config.yaml
vocab_size: 8618
norm_eps: 1e-05
qk_norm: false
weight_decay: 0.99
grad_clip: 1.0
steps: 6839
Each number is 128 + 32 x the weight over its row's rms, rounded and kept within 0 to 255. Layers, rows and columns count from 0. Numbers have three digits each. The size before them is the row's rms in percent of the matrix's.

# down: layer 2 MLP down (transposed), 1792x448, rms 0.00878, rows 663-762, columns 128-191
# up: layer 2 MLP up, 1792x448, rms 0.0122, rows 664-763, columns 128-191
down663 074:083105188129138133153143107139166130103091164059103114149091182122156168074150055201128136106147143112125096071149184099134136141136144109170175097096121115132068108118144121142116155145105124
up664 419:130176137115096098094180151166104167116175132125142115077116130136126098092152096039101116085137126173095106157050159133120111104126149198088146181157109114096104146118137096118091178144097108
down664 455:130112114139125149118082104095126157138123108140110130186130139075090142143138196188132168160140113081137129130170084089182137134130100114129066122143138124135101109113132161161169081128097092
up665 074:144149123127093129111170148118148125111117157231088138136037114086088160140129087100139117051196104132129069205133111177123152168136190128162107096116181127085146109068121114103175114000096155
down665 082:127150126158090096114210133143112145164141149077106158157163157092180112136188184147107167116113226073155147093115122097090119120154111142081190143144099122107132162109161114105149148139190167
up666 077:167102140098128145117077202180092133165122102188098132117152129120116117173141110158111123185159072148133176138096120118156107134075104094101120172102084078102189124090119100091116158154121012
down666 075:100150085186115114110183164056165124091107146111164109116118121152190115140144096129157122091142110101063150121112127143111165110142135124170175098157194156154159157171103138104126088106109165
up667 072:122118119142165125174164142127155128139134157170173129138119115056109131131100109097146133112132069135119119177137116127068121110100066066138089130111173117117211149076139120127179152086104153
down667 072:129112142109159125057135181089118093091105105105130196188114183156120119111144080151141161125191150112140177136135166155081125126137144112155116068078107121108119126136123066116125124133116122
up668 072:102126129122180106135110155169135148136091125167169140116224115124138092065113123136129176167134137185167173115144171154117071094094164069099138154140087104129096141115129162113077196135134111
down668 078:163118179146142106119136093156139052131130168070122098227185119144103158129094111120131130122109138064091130157096113145158178168155084235147086147102184143117120161154112133092110112094143159
up669 080:175136055123080203151143170110144168115103116058111102109067118155110137146091120098167114173115159060183045192094134161106131160143127126117082090062151109118111183115170196147151158044131110
down669 077:102147135174085103111126128141115112130156109164091201169130143119120150104102127138091142105165094163059227044092086093139154170162101099145190115114130082123115142116121100111107097203201158
up670 066:151148083105150096106098107125070149128131078130193152148156139051085104120136122117128165089138144119132044124153162086106094144137150044130132159177098162119167155169112115068177156134126121
down670 071:117092155142086141094125154123143067139122174061146131170165095120106130143136094124102098127100124093097137160112088179127101154097122210130106093091122121170140122126104201111124108073175149
up671 086:132110065139106149118081140108121159180142104145061115125135087088161139098160156126130140077130128178136147154122125157123161118158112146109057156093077107104117120092105166127095131074145097
down671 082:127144167143233118126149085152122135101158131088200085126149125119117091123199168155110085103141171070119168110149177086114087100134112136181157154187131115158126123185093144116094095143111170
up672 075:084139162111108121154087087111153121184158146147026148105159177148118138181087112162109127154146141103093092113128090173134175142088105135081123118157134126133100079148166070126122154104096144
down672 074:153095148160094118148123165129083083139115162165133147122137135136172186073167154160081148126092140144091061094148120068176163123138137136122148129113137113110148129126155117096133139138152160
up673 072:132156101127140115097090094162114131164176147132081163122187136131088118075156135175164114124149156180165107093114113136087091117140088120136063219115124106087091149138103123117172154236118122
down673 072:069136159120089113135109177095198134157122109129151118113139083096126096178065134177092185143129156097094130150104110099183126134146200152159097103140126164108143144105171165148128128138098164
up674 074:149171073102167114146102094145073157190192116099094104144042117157087099123126139154150155148102138169159118136089124179141154110108102117080099179142104084131149168151126141142149136143111069
down674 069:100139142154143137150144108156184150133123110099141153089117127119127143206127155151062079122124096068172165174148138034170111101113154156161128147108144145107101098109136162166118126146140166
up675 077:159128167101097102101093063104107150128142155099097104131091140161112124162106144173143144148197121103148110139066088138114144138125090144089133121075157100159129106137129130125144163072131097
down675 075:114110146166128146134090133136167100121095157135156136114129130086177099102089081160076157149143094115187103071197137116171155142134136115187162137124139084089123080119185111142114118084155164
up676 075:169142098096150124147154123136127190140173153100113123124143110159108110106084129158142123134136122156099106174126110143143108123095191148117073186129120049126164133181167159127176156148115099
down676 073:100107145163102124098090188078096172112120116105117189127130150122118123165118109158125107111150109095107090114151129095139134149175144130160103151110130139107092132095091107112138118143119070
up677 074:165145127075123156047165167072103133131112120200160159124189094101098148123140099131139135078202114115150067121132099107126095165108175139141142120082128150089131133119103150140130132095111076
down677 078:135119076134068046059145145120101096123145174128137193161128159153208104110099116130120164133163159127107148160084145129074125159142161140147182086175158092105113136117163122099125097134141177
up678 074:170119145099108116150099130143120123105184146152096128148123113126122110130141142141143145114124140176140160097135110139160220140148080156141100109052103139127126110115144097146096122088133110
down678 076:104131141149169089067089125115184107170142146167163162077100061141142165141135169154145091102105131116164088172149113101156097138134094129142165163101152146131152095115134121079136090150106121
up679 071:109148101090176155119145191111066168086177082143135138136042081139088086137096167159143147116220173104175095148131126150173074151123089164144113147199129108113118119122109127114125091123132068
down679 069:142140113145095098131126100184174177142104113128130099140162196135134125143122079144133155109053143121115193119150100137055110126109153103161162171114168148091106141122146101145057138103209124
up680 073:175094118108180162113142109109145176145156155131142140145199110150119133121255161143122119105116145158070151108090093157168170147105132178117134113059131082135141145141151135144125090132094070
down680 076:086160119143081152093114176114113117127186101123119186110078091127144101173052145057133138138085119110137126140091107031096114144183144171151077166152133128092136136055163100149151123135161167
up681 076:128107143147067142161119031116105126132177180133028121126104124138145100129148154121155106114110197118118074120118135135134151134144117177130112157090130109101114121134183134146161123077091145
down681 083:123130187134148130111098119093147112142095111120142059185100128090142201096096126168111152125107134119108047077150124113130165138165147145130165133117145178140110103112124152074116105124131166
up682 159:162157081090117090167140159083103138083075174128090135105143128144144076130144133110124148137137110122183101116069149071110103151102077111140121141161143076163147138117123087148127223137128122
down682 160:127155133164106145132152164115156119138194092118126114151137119098080162129134096130143136102108160106152137123207070168147169130147162119120117127037113122087084124107115153075102114139142130
up683 070:119125134085136105096144110118097150140124123195097098149125139140123137120066116146132127178132087142124145153077086146125112144087177117120097128159135180136218163149128137093109197176127165
down683 076:200124106144121154125167089102073115144069168130121122183082193119143127133137115068153113109162120100126115150120134122131136174117111143151121149110167059167155079111124095135148140071174118
up684 077:142131090090109121197149050100101138159145166152047105135076126227114133133157126142140088162144112094149086127089135136185168162099203168081115125140141103098186142128120057117098091189120106
down684 072:129166148160166125139174186132115172089139076107169103075105142099135125141090147088129112089152119190160111119149114117102133134097093121147067145133185094178115133161126120152133155104158140
up685 076:128123140161122131121148094134195092171113137132195142127059138113129097114077129118147081153114110112145101167127143100140084149072090061135152125123134089127121133125099089123104159140131129
down685 078:149154167109147117092138131124126134145083119118103087210134186162128137135155075176167147092185096157066183102119164141150160173118108115108109101093175152121152147191135106112041117081143155
up686 075:120156118133112085124101069129111131150183109127142131137050145120109110103116121135156112104171129156166043140113100121140123117122097107098085183122090148113071135083094166148124083123117170
down686 074:113056163182162141116173161135186141064130151187113128157184186175131146142105177191117167089133140120108183100158162069133092137147169125105195118138176170125160113154139131103115103143141165
up687 081:123115068098169133139148064135099144203146173173082125129162144191103103145120116136078099183134143153112140133115126138165129138108232118058126161137132113147135143166098127143143126207113092
down687 076:122119183188107137152109224158088106109110105099142138100098169139166123104083117059140153070136156141161125094101125087121162083113098175126090127130140156150165086102146188117113113103202123
up688 213:133112166115139109085104095140113171086099140141140116094069121142147136124136069133130092067141163182174065161088143169131102130131145095135138128124092126091107177150136158118047197094128129
down688 220:073140051131107139139119149120146121137093125126125131124180144140109120123123128106142139178157059139103132151137125111159140154148128119146130136181102117155102106119138120135207134130116161
up689 102:117134077099121109113151058085139169172148147179097134127192110168104142109148101164137100145165162123130148135133081135175145155151189130088067171155137087069160156079102124111126084073105115
down689 082:141164166135138125122085140160074134134132135131135124128136130098169111132167175170123150098139146107103138081167183147158107080140149135121217129160181126161113077136107159141102137160154129
up690 077:125141126142211100160125155141152120136114141132143145157172131120113089125113125132112131111137050143181121115124138048118108133105145055140107165122111134166161083134146076072160171086125118
down690 079:147126048113095141139117122140092144159156120122119165086119069163106166138129113160155097180117129117122181135076134118120077154138162174115122102102169145099202155130088086131134144152112124
up691 072:091101128124053091166078134097112136121077125164092126107153168164162121121087117144171157181148155107131124136093109126181168166111093113125121116119154187135093149101154109106079098123124132
down691 077:127129199121191130118137115137180081172115118136116028177120165112117150091133120195122164107147146124096045096109165176114152146128087131143174108106101079102109114173157175116114100114181118
up692 068:111143076144087087103155160098153195114144108099133132140086095145150133101070167138138084108088145149104160137097091160159163122158122179087122094095151066119100191116160139135137124109132159
down692 077:098180147142167169114126056123086116152157133105115101091101123072107105130092169126131089119095128133125135127158118064158144123154108134148170116133093124163117126134150139175142148181076153
up693 066:138118144121184170146171096153143116152194164110097124146101115115090142125174124125096111125107143150119152124069133115110128131093140107157096184123137103091199097151129100067174143147095140
down693 069:100176122195089111150103151107139169171126097132117166122138133120149093197113133137109126118124108091099091137157150081111144139191118112112056154117138132121159084080159076142163102116131154
up694 070:161173103124160124130128108134107128096147130111202165129165119165091115059109167127142170148140123114152135067126101165186078120100123153162118115191139159100068184137083118123178118113119097
down694 078:145101165073050171192124094124219146134096103147119129119121182139072099158086077132109158091139106118141146139108083146108064098142161142119155138103156152070084113178177144152112162109122134
up695 070:151100105145184125114135150150079132081188090112136133148122110108091121113155152109091126077079109139161137141206130109089133132140096119181122129195130063117173103098171135083178173113124114
down695 073:104184059138096123129136176149120144131146160191114150093092105151127134139142115147100126135120125093119144097135078099162108113162153159120169114070120187114076159135131106163136181163145087
up696 083:139137025103178156138136085084124164134140124111121126127091101106133104143179134154158103106145194142113176193140132176164150108181122148110096184124089084138107170173101169083108067082123079
down696 080:101134192157161116151123114162110181132207135153137129117083151113185131121107191089076151112123094077128152077180192138133098120123116088186129147141172140090113102133124118143099140133203147
up697 073:140132129128174099134098148136095078106143081137050123141092119122108116130104154105132141107106147162149167080164121072115164136123096116175170127128100139132128120159154117089129120102136110
down697 073:118154099121131171105109123136131172166126160169156141135146097158150166142138139120117104169113097105101126141129160108153083118128131143081134148095101159109088118119151163135179098182179133
up698 327:105128126104095109133135063115129141150171196145136170090104155194108122069143080068119128145161101159067140069136125140139128159055153132162072168149148117134080146121146112139154113158143172
down698 332:143094110113142163138118113123143100109154068133121073185163112145159115167116185189154143151111104088158145095131150102129089160159109111086146093159165164147121107151102103160164130139058097
up699 075:153153085110168101124187117083084137087101155068117135121118126105087144185124143089115141129094103100110081134153116117158166153132163102144089091153152121132116095147147150184148067108118165
down699 075:124090149115155134187109143157104106166141126182081108163160150094153108081145040082110114117143148103149110126126108131120106100128115119121080165131130127127145106132106132143145150151203166
up700 074:158139121127162118126085116092128132156185157101086154168140136167082154103148131141158116096138093100171150159137136182110094111127105156133114136148164096116122132057091190170147163077113082
down700 077:115164063169073110153119098186132143114128080084149219098155101138147118176079109114099126124131171107112181149125118060160157076147157151106107151125164124135143144161161129163167158138154159
up701 073:117145079136204132108151131116103189138140082177063154132227124147117111104190125171154106135162109125118101162149104126158110115107151105075124158180120119096130167140118143094117120136111109
down701 070:134157160137086140162187124086114073142144167077193167149124147158094145093131158086094171099079196110074108110084151115141115125118064143164141065142137065163139094134126132099126130128160151
up702 071:143122055115130195119080132136183131152137110156137141126190131158136096130156087156144096139141137154131106156130072179124145133125130175091129151099113153079105214131138110132115160113100075
down702 072:106122167122109103079186144085133114121141132160140105186132129138126160130082163109135175077118143152090142122086133080150132115100130114158170079167141134121181141130077150109094082120127169
up703 198:148138084052118034164096145039065133143123138143113118105160132185136132128100047130147101117148129219124112139133110128148103122147120090118106182130116103101100134122100111145100107123112167
down703 242:111086176132074190152097133195147067131099118161145129180101150107151088179126152115137128175170187066133174131133084124160135113149128064133195093167109147143118132133138109106161165134127120
up704 096:158098082158109122111185127166177098105102128114109138125014122167121111163186106128091114127126156132141192119140119098133117133164170125102134193125093133129115136118091121041122155044130122
down704 098:132189163107145129188173117117116153108105127150127122147131113102154146106074163116146182137144141098128135070093151160107088128115124108120114090154139161139150120143093137163094154204135101
up705 073:110186156122193139083144173114099135156175122130114156133162088176107121115211135154154166090179100150132148096146131116138109126162159142089128162119071178107119182101102181098141095094147104
down705 073:139127192111128130154141099143143122119144167107139152105163178130191096152096183131096126090052167129148145091119182124079068127151121136147134113189165092115115129136163116189137147200096124
up706 070:045139126090128136149161133115135159154148117188045151112152152141158106198047138189119103155112119133095227142086084116151130173150128122138110155093149084137149101130112046125128139195099132
down706 072:155159139142100128131114120141159120129117139131170095081131132145158144101146131094141184145127099177120129141130194130112144093075134107166153076116115140132182097150172171091105084101138166
up707 083:126116050127172154121136096147129169182152123166123136121163117105075107132110143129140103140127098117149101149122177118123093141140139069084075191164121104105185150124098129139147128165107081
down707 074:167177140160110129122145151157100142063133152075106155177122147127142111126139054084118155078139156071070166098091096131110159080143153209148093107130156127121106141160087165126095100108199176
up708 077:151113068115137111142068213081110142134152124090114119103122146134098081141129146184144142166160164114152173108110129084129100145131075137117129207117104138135152161088149162100171087123129060
down708 077:107123169111079145084154129154239111067127119110223107104104134099142066133167098131147145136105087064110143125145135194121098130085181145149179048090172166109102142180120118103091160124118161
up709 065:126125087150147144140050180142146118175154041141125133134154146152142128108114108117136128147146116175146109121079162076112106124151084068071129123049138215155103152091158134115113108096109082
down709 072:117116130155108142124120123122141126109148146092071143156104128137135145094062154135132140147153083092060209124111109113129130153142157148111136092113155102084163102127135131130147092149197194
up710 081:142132137111110109170181079138089150185177127149091121147182105175103121086151138135127160081088115180156092130132132064116151142114190127112097141094113163098177125146127099097150167129115178
down710 079:086079137119133111130092142127105152138126090121143121172133152129117126143110133194134109096131118116151092143181113133091075164151088095163133132077119104175122088139094107140160113149114089
up711 076:111099130180058111096141098128137041118098127128141145105205161155160107122199122115070134101148136105145150087128166119137150136135116106132128096145145206150131085109145107122129125127139161
down711 073:166176157082146098122129167152135077143159094174122009199104097113067117066106133195127133134101147148106103084072094098131182146131138170111198109150141138141144155164089153112111142090160121
up712 073:137147079155163138138172202125160172117111139176137160155255104112137128106166133123183132112144111146085102205131105135087112094172172151123126101082150162137063149084169131126163119061116160
down712 078:102082151117076112118088093133127091141141111178071152105084112172089148141125146164125126123135130165116184105149176170189119153117126116111159092067119141100131123131131151101098175204132148
up713 196:165150171173113113089131082105099147183188110144028132127104124142080183138140147160138124144144158189157111122070125147096170155146152147131097118164124111127135175076110149119125183062117132
down713 145:102141092108129159173092167165118124094101161103160117118139138145141072086090113116098183140120105126125120144219072072150107112155107112131159151063150139112094051176154125169164153166151167
up714 087:158135129109159150144131114147112112160153167132089145136205101162095102122150152130164157155078152130180105106118135171173106138116111131101096143106130144104096152114138162150113112118109115
down714 076:121147206156056107124123119141182120123131120166135152134109117122104193149094108156095138104075167117112107144117089149155146095152134162177131156129217120142136122123120172129099091157139128
up715 067:104137127173098093148188132137150132102125112113153149121132114147123128103119142173161092075097163100143123107159125169174052110142120160158139161189132142078111104126065138114127087121152136
down715 066:115156153104191103123112097154132151138104091150111069150187123073093080180150103136109211159119159153135068124152135137151150089102165127087124178203082163123113168144127141154135164156090117
up716 090:142134052102188157135096186077093105133111136141051120112235150098128096085219175133136116163078131082121157130155117110153126137152123097092083173109101117124130141093117179113092100166137075
down716 079:157202157090107095111108070131137159115174081132181176071101109089137130111112130138116065129174124112135174115130155148149150187121121138129171106164207069156111126170146120122102139142116185
up717 068:116111083121109109138104149118111119124136170090127134125141120094153108144132122123183132117136160135187137187147142128172150153151205172117113173102114126135141169157125148098114081187111066
down717 070:098091212182127117056085117144108079172158110160141077120135111105169127126154108091116138157123114117083137127103116151092087120128077123184110098127121131173155112111121127115102131113182158
up718 459:092140081186145100126159102152086086116102094118159135162157150077139082172138083114202099147121137074156134103148105195125148122123096110142163144116087141142101254108120087131133168151116168
down718 521:123119148143123132103120126141152180091103151134101171092125111121109139114118093179068153186150148104096150138127096137155109132123073088137119096123203116152175133127127180140149072124087135
up719 071:130167193159158095123154088161127126124140165176056152121117136120095112101136108120101147124121133141141088117173158172168074136107134137114108133145093081109167114117122101101144083107132112
down719 075:186149199181150113145157129140116090119120137158160114122090150117181161138108156152070107144111117140178092125072140083142159101134084168122142099104161127163136126129156135124199148109092133
up720 073:110165054127155141111168084094060162139150133169101139147107123099093110134118128114166095104127159111182017130147168145137112152188151130124073180166092109084154160186132122106162131144133100
down720 069:144079176158151097113079124189082095112141134123159127166117188111169141083083141120079094072150106135118157107107057172118134110136133107132142138160185112204126083132086151104163125131181132
up721 072:136127097105154159057139186135119093063099141137198130102063127083157087190097110115150129138136100110112163149144153191089144103172124059163141116127111182138180159155123164126109174118144084
down721 074:130150137060132144121180096128150096113127112119142142125093152167108085128184127155159144104185180110130181084073157128120107139060111098171149115155097072112092135131099119071086094089085108
up722 070:139118101122177125132127219073126093127150178120174126135094116070149162151142145117138145085181076134141147176182113145116151130156114098134122101101121137151111117080135138163149149097129122
down722 071:138120074106156143110139113197106118082169097139132098097162133149158098082165126126109101080169152112123148156201129131113109126124131109095126148098133101099130132170127075112089109164124162
up723 068:104109142147125163165132177177135111201148133228083118118147097118138111136153113163103124148173153166074218153140150152090111103162158135091136211104096107125178122053065134082114243198130129
down723 079:100167145109114064133137145160139158074126069085169114083079104160124113182185172132154149106125141094133162104147168150116182106066133146159106124149148132130108135137133095120122132118111080
up724 064:130152116131079091189212088121150161176150143133088137128169139180151133142137146127111154096108112136079127176119111128129110129104224176087149045157168137124093138133136103182194097086106200
down724 071:155135195071134140179131131118100122140157111118047105185153113067101143128121120117077139084136143165155083114154172135164120129151091142143109110134085075129099085164137131132083138167156100
up725 074:148131097124076124143152117141111155117126157174114119090043126155110142144117145134103122162122105105142077205086137109193122176132222140141074154083157143120167137131105077111125085153131113
down725 076:130160160111109168119129124131176171129081085079114134069122146070149076114163084071179136118130121178162158064128150146050111136079115099142125099105144164137102120126150121139131162131114134
up726 085:140124078135169116059153120086102115124117151101109134113234117157085137104191102106109097091091180118189099107134134118162086143142116123122075146106109122094135114084135178120132094103132122
down726 076:148154146113091099106096144183079127155158111122147196141095094122178132115054150152119115150167138154082147101098088127106145129130172105090145143147169089128180149150134077173160140183181147
up727 075:162127161138084062123149084121156100104111147192132128119143134126114142136162103151119166124124130122128144137153121112203094117129132146158109160164133171078135125137131139090100096020131125
down727 074:128175132035123119124128150162117160123145157129129118221170104116172114125163126159071099105097150176136052133146128091097171148145173172071169163128130125123107092122124139142194176163143101
up728 242:181150107182129152122146110159099160172100108160170127152104135117068137130119123138146161156047199196159134144112132173132111143167149083059134098170078051103103170116167127113114170157120095
down728 231:076125129105175153152094154085167144103131144099123099090164088131127144103155177103090126077188073100088146117114093065086141118133114163175135133000140157193138089158134096181128111094141176
up729 072:181124148087129131158132177118099135122108113110074119117042148195123084226074133136120158195141100115093146085134104077176142143080149164138170108120135156109130140185144076129094154093130030
down729 073:110133062089117133177146076107143157134130133101139157127196137087143122104124089109120102132107077129095094140112110140096134106139159155087114153143144145098091144134103169123128152148154151
up730 079:129176102100114103120166147101095194133161129146102143136119107134100147128085168145093150105121117128144128120107138091115111164117238181143088137153094123092166152177091116106180129089126041
down730 076:128121168121144096129126113150098131160155152120103081105140111081185091139117070093113086077113117134164112164148081146146060129143093207143090164155129109150103116113125168119108153170133154
up731 074:120131086148121154114101124122133121089123144091132131133230133139151126122164086107108113132141142118139131074138133147163122101114099139101154140148078083097143142114118174073132159198110090
down731 072:142097122125119139154149160160163148069102085152144131143132072188129112135154136126168132086148124144106193153121109175106147093125134090139116183175140153116189158189075073145131085170164096
up732 073:089168165143146077108135106052117168152101156109093166160089160169129104175106100148149107088119110106095102076092123060113057135124152138121179158193092062118140173175093116112181146072114099
down732 073:154112135158117115125170129174116097089124158069166123098156176124140154098079114098172158136119098198145127128091153165126123125123145110064099096120169135154159131137106118117081195163133148
up733 071:120134128115080210157134186133142106143113172119053136154120131079135131153070139143143115159072155078103136143136169113103152170139164141150097132123164119088158135102137149121127164124113105
down733 073:120168132045144081139131101125134144113184085122133114131141106082163119095211101129119131127199099184125155118130128187114133096075113119089144093113158112160110160150114078064083132140087127
up734 083:086159061137111097232167121131169119168122152126122110093105098182161115175107156159140153166111103165135183118085122123204103168076176113100088125088096143130141121160133078131141155098141163
down734 083:210099175131152138161099117146134124103114106157079095225175161125083125091115119108113073098116146131126087115168150162109105106175145097127156179160145154153118106152035132127083087173163108
up735 086:083154020116134144127142101074140183176156139178006124121102115146135122137121114170161104170153168151112165139101102141155163136126222149083113190068113110126136142115100155122101140117116089
down735 080:191130173168142068126124088165094113081147131093156171108150095140192135096122182054086149085153136136128133108119126090120183082143124146152162113198148078116157106141138157107164118137158201
up736 068:093123078148215150110116097101168203091100126171104148120150129126118133112157090122143086136127177147087118158140117154067120107143152095119104107089105048117135167127169131093140092123101112
down736 070:175168180188089126067145189105051124151126136136118169113050096152190159132098189069122151141125109133133123116114153115170142137155130116125120064116113127102145122112154127177154123147145161
up737 070:180139102064060147135188164116125147100125168089082123112102124165152118155076116150078098154153169118102119148135096103148143138112131209162134120126165094131157103090138103115142076098103167
down737 074:160095137129123159166137170082111171094145133217142132138156116107105055136172094167138129163180067101153117151148145165143128136071193121117147138165128138110137147141106149096124114145145095
up738 074:136164172112096075133163132146119179150136065154141135151141135155138085097066118135150121094157102120160090097102130074131078135119130168086167126187101202112128171132109139141116143146138149
down738 077:179092143133134125076152106107158090076135165101127084103211162105115116118119163107115092120073109163132184154126071135154134164122145152210147149123139062176137142187147163105074109107143097
up739 105:143142087118097063055165067103168167130145106134109132163136126163132138119177107136147115111205154119115130148094081143146147139123134166077080169135109134090164148127126154087164121070115121
down739 086:099050179102139171139125102108075083148144138168181173149134130152172036145101184126096117091118119161103118074134151093119093116148122100143198129105123125118157100139158135135116094141152141
up740 086:134168115040126131097097072108107154143127128180101163114168134115122101167066110146103168168186114152179116104132147125173148157123109108154099147147136097088125106118097073136163157074118189
down740 079:094135139118109138135126161154173086106129132155132064183165144113102153127171148210083106127045157086113032134148096119156150062132179163136165127106155185141084143162179231092110091126122141
up741 238:095130098116135125133094112109106170142162112103057147197093109169128137117144125135152115131097133147088192124146113184117095134161145127110095148098189165126162131161148106129154125127095126
down741 228:144116161098100156091129165142152122136085141121186111073116183113139140167090137118110136112120187132158097137110140082164167133094153114118148111132103125136085138077096156138080101144172101
up742 073:107153121152148085155148100121122114125149100163098142116168106149134128066168152103103089061107130089153074144126146129140133154151104108112096097121115091079128146095130139121155108061137165
down742 070:145129129107170106120157175152158094116104103101143095124154167155115099059119132127152131099105116198143210077133184097096076129128121126128168155099182155124126137172121092057094179150160112
up743 073:145111085105187086147195156071066128112102133117102109133094116101139148125166152099131128158107133097102108159170099119140160159090162117144113126141140134127158120156153150082171144115104141
down743 074:195122168134155124111174155124128108113119135172131079127198156118136127086128078073088161121103095135108067113134141170126116159142118143106079151095168120127108134160082143074147168148243158
up744 076:183137026093139126115135185143112171135189102070088131168103125142154131050103148136146100115102152103193092188109129092169133113143120184097116116113126112116056164123125172085108066092131076
down744 079:045096134136129118086166106137125167137188094173120179154140125118120117152131105133107088086112114137135222129118113095134085165129137118168132114130139132140121121154154130127164110182168122
up745 074:119140106132109153178120110182135180155173129161056117104194115170125123089181103120099078133093168164074100119069139121112126124100151097132135148120107086068180169095136151092151145138131143
down745 079:106178152101112117154138174087147151109130097111137119113100135148101112161139177174116138130171114134098167099151121131144126170136128116088146151145108137100113128181145068122171133145121072
up746 068:147119075112126192102128074113159168154092103153077126112150097119112102132164091126089125117120196129115111158089138137137104124149144145135109198116099088099161170144108118107114171033122105
down746 070:122140158185066077109145189105113159114161167105165163195132127146133127121077164109137157085135109146067132108092145124092123156116123103158112112204158122107133094090129131101112124116140131
up747 080:120125125164128158088071164129117077082106100119155145102175118128144095082123133153144116111110189115104185068193142190196117068155051141096119098153139104134100116154146152108048058222121067
down747 070:120171119194176115133139184133111149151122116111139058113119065117112171092157127109132182135102084120124105190118141154139167126089136121147101164196177128106139146104106108173092139053105166
up748 076:107149030120137122148124078138129146142120104142091131145159113142124114114175129138092152118172191208142150093142153120175168104113140145080143179119085066076162129140101122128165095160107125
down748 074:091162186136122125136134173143151129108137104103168146161094086131110097210092225096092104161075125075130153147087124083070103077146098160145067133160100186108100129157181125183133118147127132
up749 076:159172047098120138108139164113052195128138124127120117103018090152096115146123148115100125156138145174143123163105153156082075128139168133123107170144124061144162127172163224145123137107135051
down749 075:123094136156129147100110145108126142092149149163134160102149153162180124148117078178133119191160081088105156129133115130175163143113147147139122122136147165139063147118099132109125120120087120
up750 076:122129142079154100124109119153121170134185146138213142163140112142102126111121147129131122103111088187199119097082123123132111161102186133120086124095137107131110152152135105148136176167126153
down750 075:093126111115110133142115141127134152134104104106089116130080149128150154173098106157138109107143146148139155130155151099117143144180093138127101197084137203106086093126171181149119099159171080
up751 082:145166060123121162095143200088116142106134145132096132144183103125101096176142125163208130139126162133179117129114111173188146139160194146109088147092107139085139168117147139090148141075113038
down751 075:138136139127118112153150084142127133153151136139110183158093142152174158106147137083115125028162159176089153123099113173120127100124031096117223130168163074132098132141081142118106123182159156
up752 075:108139133109162141111160160169153093131138103123147134148138145114120128180108158117189138150157113104154114116135107177126091131120060104083085097136079173114142167143122172130144112140131139
down752 077:196146103105112124167150101114109107093092134113129178153156139109109118095104108057075126069080183177110164132098135121107117114172112127155115174132156043104106128152098094176103112142198098
up753 078:140113097125129114148154114095108144144103153157099102154150181119091120142157153148124102151091113047161129156124116094211133128150125149103120157160146115134201127145154076135088079055129106
down753 078:158165103088079107107131176193114140080129138099131123150093089110141145074132082100110095081105112174167139108153189147118133106078161115129116117119166098132106122150105091144150166159221121
up754 071:154154100099153137131110107143137137208167156169112146134101103087094140079154162122129139093160112110102125202081145168130113149155172125127084111120147151133140135108117123075153132055128100
down754 073:166122153116140137096106122135124162150105122088123188117109121104158116176164116084111064119112111076175149129134123114081129160126166192124117151126162111147121103144142129142148160135152121
up755 078:112153098129143095159191128063088137162092158128048116120234122145105141205084161132099102125089140107074134129139122146139128145156158158143117111132132109099143110113130181179136039085117137
down755 072:177090151103142120159098122154086075110160108149154121125138101106161107072155120052106149126136130168194113129112161102132129037151099104124172177173120070176063088128088142087144131172132150
up756 079:153117164105127141097136125122118153132132163146141155150218088158084128084113135127168139046085141132154140128143110112159088112152185170134080145109154110091126150129100129110126049090116072
down756 075:100108116129103084092043073164097149177159148091139212170095156105219079133085130119102126117113107177168049156114102129085139149171100130097145176187087077150113077109125119165142143125102146
up757 073:119126071167112092116111104103114155139142118147080120114164136139094147131138143157168046119101175111114101156127116113137139151107121177100077168092157132126150144104154131119114089104114099
down757 074:161157102158109095116117136158058113128125097123156110132106121158157068108094143068102150121145112164106156107134134068122128127135130168086181149187098109096111107124124152142190120139222170
up758 071:176118116114154138119104086155149140151163130134094139157133143130081089075135108121145107122153089148129076128078085139053119181125159136133137136088133132141149168120141084076191165100111148
down758 077:156099184159061145136194099080135124108089144161166110144105167093166116147110113122110184109168137065122204116130170141137068173156110098122187059103162096090129092130170119133108098061143155
up759 076:103147122120166135148165211076133190182169128157072136149115103124097134161082118151158113130101123124153176138105087133123058125137133134132149184130127040127133160070107153098139108124092083
down759 078:147121168188114150104177107188139142057175171152146172084128166173157141156199120096115150123107146089136140158152157133150145097120134186146152112098134141121146143130112120106108166175214153
up760 069:086131073162157114137074117099146097124105097183072142091175160098139105051141116120066141140131167164052184134170175094167130143122132126100127069110099141132111152105143119125157085110124179
down760 072:131139193119109146120113157150114105153125154102167144144087097186152147106131195147119121100079092163094068133116127090139157077107083191084149089111091114135102132171164151132166147156102116
up761 069:152127140084114171061023213062098139149094152150067157126099122112111139156139097166191139150124098119162101142102095127148132152113165099125109144059177126151129114090149115090105146155107078
down761 076:115177085192085122070154144141132135137122185108152168076120132117158132167117120125123113152103136091124065171073115111114139139107190149151147096160162130136178119100121140155175132101125195
up762 360:170132149200183096182148122119137185123080092111132123107103095128080108128161096125138058036150107187143115139144167166133144109142127131131135139175068127102179147170104130099099123089130124
down762 348:089110117082174139122110120113111115137112098131128134141115124127110161173136183135122068124155105151075182099138110160135140167189104156206134102151169142157092161150132108112199074142096146
up763 081:143181089127134159141156130130170166153147150136134143145136115116116147124119118113177122120098137116099078195123155149123140106134141089114114124075148147123128191129137165115117044017120126